Each number is 128 + 32 x the weight over its row's rms, rounded and kept within 0 to 255. Layers, rows and columns count from 0. The size above them is the row's rms in percent of the matrix's.

# layer 2 MLP down (transposed), 1536x384, rms 0.0385, rows 1519-1535, columns 336-383
size [101 107  94 105 115 105  87 104  98  92  98 110  82  98  79 110 105]
[[133 188 159 156 180 115 111 106 120 173 119 131 114 117 132 110 117 168 120  42  88  75  94 165 147 114 108 111  79 138 133 142 163 149 127 125 180 132 124 106 100 161 170 136 158 177 153 172]
 [106 132 193 164 137 130 163 201  98  95  62  82 134 138 150 153 149 140 140 155 136  59 162  92  81 133 210 191  72 108 110 145 145 139 140 138 132 187 137  97 126 105 199  76 143 136 110 141]
 [167 108 105 144 152  98  77 144 134  51 192 107 106  97 142 137 150 147 103  91 195 168 162 157 115 150 131 123  90 149 193  61 143 120 129 135 106 140  84 194 121 103 123 121 103 122 105 131]
 [141 146  73  91 102  94 159 128 137 132 133 104 128 132  79 129 112 151 129  81 130 176 127 124  97 147 148 147 101  83  98  90 134 114 106 129  96 153 127 132 117 114 131 141 152 133 135 179]
 [ 95 127 150  88 131 130 145 185  90  96 153 150  77 174 104 150 160  90 134 127 117 132 159 116  99 148 132 114 146 172 123  78 150 125 118 159 117 165 127  92 144 134  61 142 128 105 129 113]
 [178 118 140 107 177  72 121 168 125 156 103  73  98 113 158 148 124 134 105 139 134  43 156 189  74  85 121 108 125 130 134 134 111  98 114 137 164 103 119 153 128  95 129 108 152 173 122 167]
 [126 112 119  48 152 109 123 173 126 165 100 104 157 104 147 157 122  89 110  62  76 127 121 132  96 167  76 107 171 101 106 112 149 142 145 138 147 130 147  96 150 135 145 130 148 120 162 119]
 [150  95 158 107 112 186 151 155 155 151 105 184 125 154 158 120 158 151 126 131 136 167 186 135 130 230 108 144  75 122  97 143 127  97 136 144 110 172 109 101 110 127 137 156 152 179 148 165]
 [151  72  82 154 124 114 139 144 121 130 108 116 187 109 132 166 147 166  69 156 105 129 136 150  72  83 145 105 179  80 189 121 153 114 178  88  89 141 159 137 117  81 117  92 159 160 154 161]
 [101 141 193 144 165 169 124 132 156 159 153 172 123 156 137 118 153  88 158 120 107 185 131  67 110 167 152  79 161 143 118 153 142 126 154 117 151 144 152 117 148 141  79 137 131 107 144 138]
 [ 89 105  14 141 164 161 161 141 162 155  93  93 102 135 101 172  96  45 121 114 106 107  96 155 148 168 138 125 131 134 131 111 140 140  89 160 173 128 196 127  92 138  90 100 143 150 127  70]
 [ 80 107 109 114 118 119 133  83 103 167 143 162 139  86  98 159 104 114 129  54  96 112 143  89 125  74 156 135 107 206 130 117 148  99 162 185 144  98 132 145 121 114 131 154  95 114 138 108]
 [187 131 130 151 155 148 163 156  63 129 123 112  90 137 151  65 167  98 132 119 151 101 125 178 123 151 206 142 141 150 128  80 124 119 114 134 161 117  93 131 143 150 137 106 142 104  95 130]
 [173  69 149 144 147 187  99  98 179 128 125 174  35 121 128 120 158 183 139  58 126 128 131 144 135 127 201 178 119 106  63  96 137 140 181 103 172 129 180 101 121  96 109 155 132 154 149  89]
 [114 128  20  78 122  73 165 165 131 153 120 151 131  93 125 193 127 141 127 186 113 113 131 142 113  77 127 105 106 120  89 119 144  83 143 165 136 141 127 170  68 130 145 109 146 113 182 139]
 [108 172 144 168  51  85 100 147 106 155  92 161 135  83  85  98 106 101 161 142 138 124 162 144 151 128 152 152 115  93  40 133 143 147 108 120 142 112 124  69 107 146  88 110 146 148 121 174]
 [143 158 159 173 137 127 158  91 142  89 178 129 173 114  97 103 106 154  96 115 141 132 140 175 151  72  97 131 119  99 156 149 119  93 120 153 111  77 114 132 138  77  89 180 132 115 127 110]]
# layer 2 MLP up, 1536x384, rms 0.0635, rows 1520-1535, columns 336-383
size [103  92 103 116 102  90 107  99  75  98  99  86 107  92 107  97]
[[119 100 120 163  89 167 131 138 152 202 130 120 142 108 140 124 118  91  92 114 127  97 144 200 105 100 165 159 162  95  65  96 171  88 124 113 138 130  98  84 137 171 102  66 148 101 101 151]
 [168 147 185  88 123 169 122  85 166 119 118 159 149  91 159 121 148  91 141  33 212 153 128  87 118  99 167 129  91 125 137 116 160  91 177 119 142 111 114 122  79 159 124 133 134 187 123 138]
 [122  90 141 168  46 164  56 170 116 179 121 177 166  84 108 116 101  79 150  84 100 102 166 149 168 152 150 158 150 132 126 103 133 115 192 116 130 154 148 149  77 125 204 106 190 141 161 138]
 [129 127 131 110 138 110  99 149 137 167 142 150 130  90 138 108 113 140 101 105 112 114 123 172 155 121 116 129 145 111 120  70  68 131 144 169 150  61 135 130 163 110 144  93  92 124 119 102]
 [152 154 139 167 106 117 118 131 113 124 105 121 102  75 137 117  88 163 161 142 125  89 156  72 104  95 120 143  95 159 144 165 190  76 132 125 149  84 127 139 112 114 148  82 186 169 142 134]
 [111 159 112 127  99 121 138 154 129 161 115 127 115 151  80 121 123  44  76  78 100 135 205 191 191 191 114 170 129 106 105  64 130 156 149 121  98 100 171  57 110 162 108 141 116 129 135  67]
 [113 125 153 125  99 156 133 147  86 200 114 101 189 126 104  80 121 119 164  58 179 146  90 109 217 104 160 159 102 114 103 177 137 100 141 133 113 155 117 120 122 143 143 101 129  82 186 155]
 [ 75 187 148 164 170 127  91 157 158 127 122 157 117  68 145 150 121  95  92 143 127 158 114 104 111 150 150  56  96  45 201 141 172 120 173 200 115  66 143  61 108 128  97 125 136 114  82 158]
 [106 113 128 111 139 102 139  51 122 114 110  99 108 116  93 156 132 174 113 169 140  97 120 144 175  94 177 140 119 159 147 135  90  83 107 152 145 104  86 156 116 123 119 107 130  74 113 150]
 [128 159  94 117 108 145 126 138 118 121 115 171 135 125 117 137  77  56  60 115 147 105 207  91 151 160  91 147 127 117 172  87 111 150 136 119  88 147 160  79 125 160  78 117 171 168 128 121]
 [ 80 111  94 119 115 138 118 112 149 160 161 106 144 122 100 148 137  96 186 148 126 127 136 138 134 133 185 175 146 144 168 106  90 115 209 154 123 102 154 130  96 111 110 145  74 113 139  87]
 [ 89  84 138 100 113 117 138  88 150 124 181 150  93 151 146 161 102 117 138 104 124 116 155 123 220 207 126 126 113 119 118  87  70 124 146 141 151 118 207 155  93  99 112 212 100 105 199 101]
 [ 81 159 128 137  86 148 159 136 110 157 147 103  99  99 144 139 102  55 160  94 152 155 165 135 184 120 181 111 141  86 138 120 131 142 124 144  94 132 157 124 145 121 146 119 131 118 117 134]
 [108 110 196 147  97  98 200  97 169 160 118 179 139 137 137  78 139 123 186  95 126 100 142 123 104 142 152 121 117 135 142 107 140 148 167 136 146 106 120  81  83 101 113 150 145 100 147 141]
 [113 152 119 123 154 156 111 173 117 170 166  82 113  50 132 113  96 119 134 103 135 128 131 115 150 147 110 147 121 111  96 179 157 175 195 170 141 102 131 131 111 112 149  97 136  94 131 158]
 [109 113 136 191 129 131 134  73 112 139  87 135 135  96 138  84 147  72 123 181 171 125 175 108 221 192 131  87 143 115 164 160 148 158 138 166 141  82 118 147  89 126 133 164 168 139 148  98]]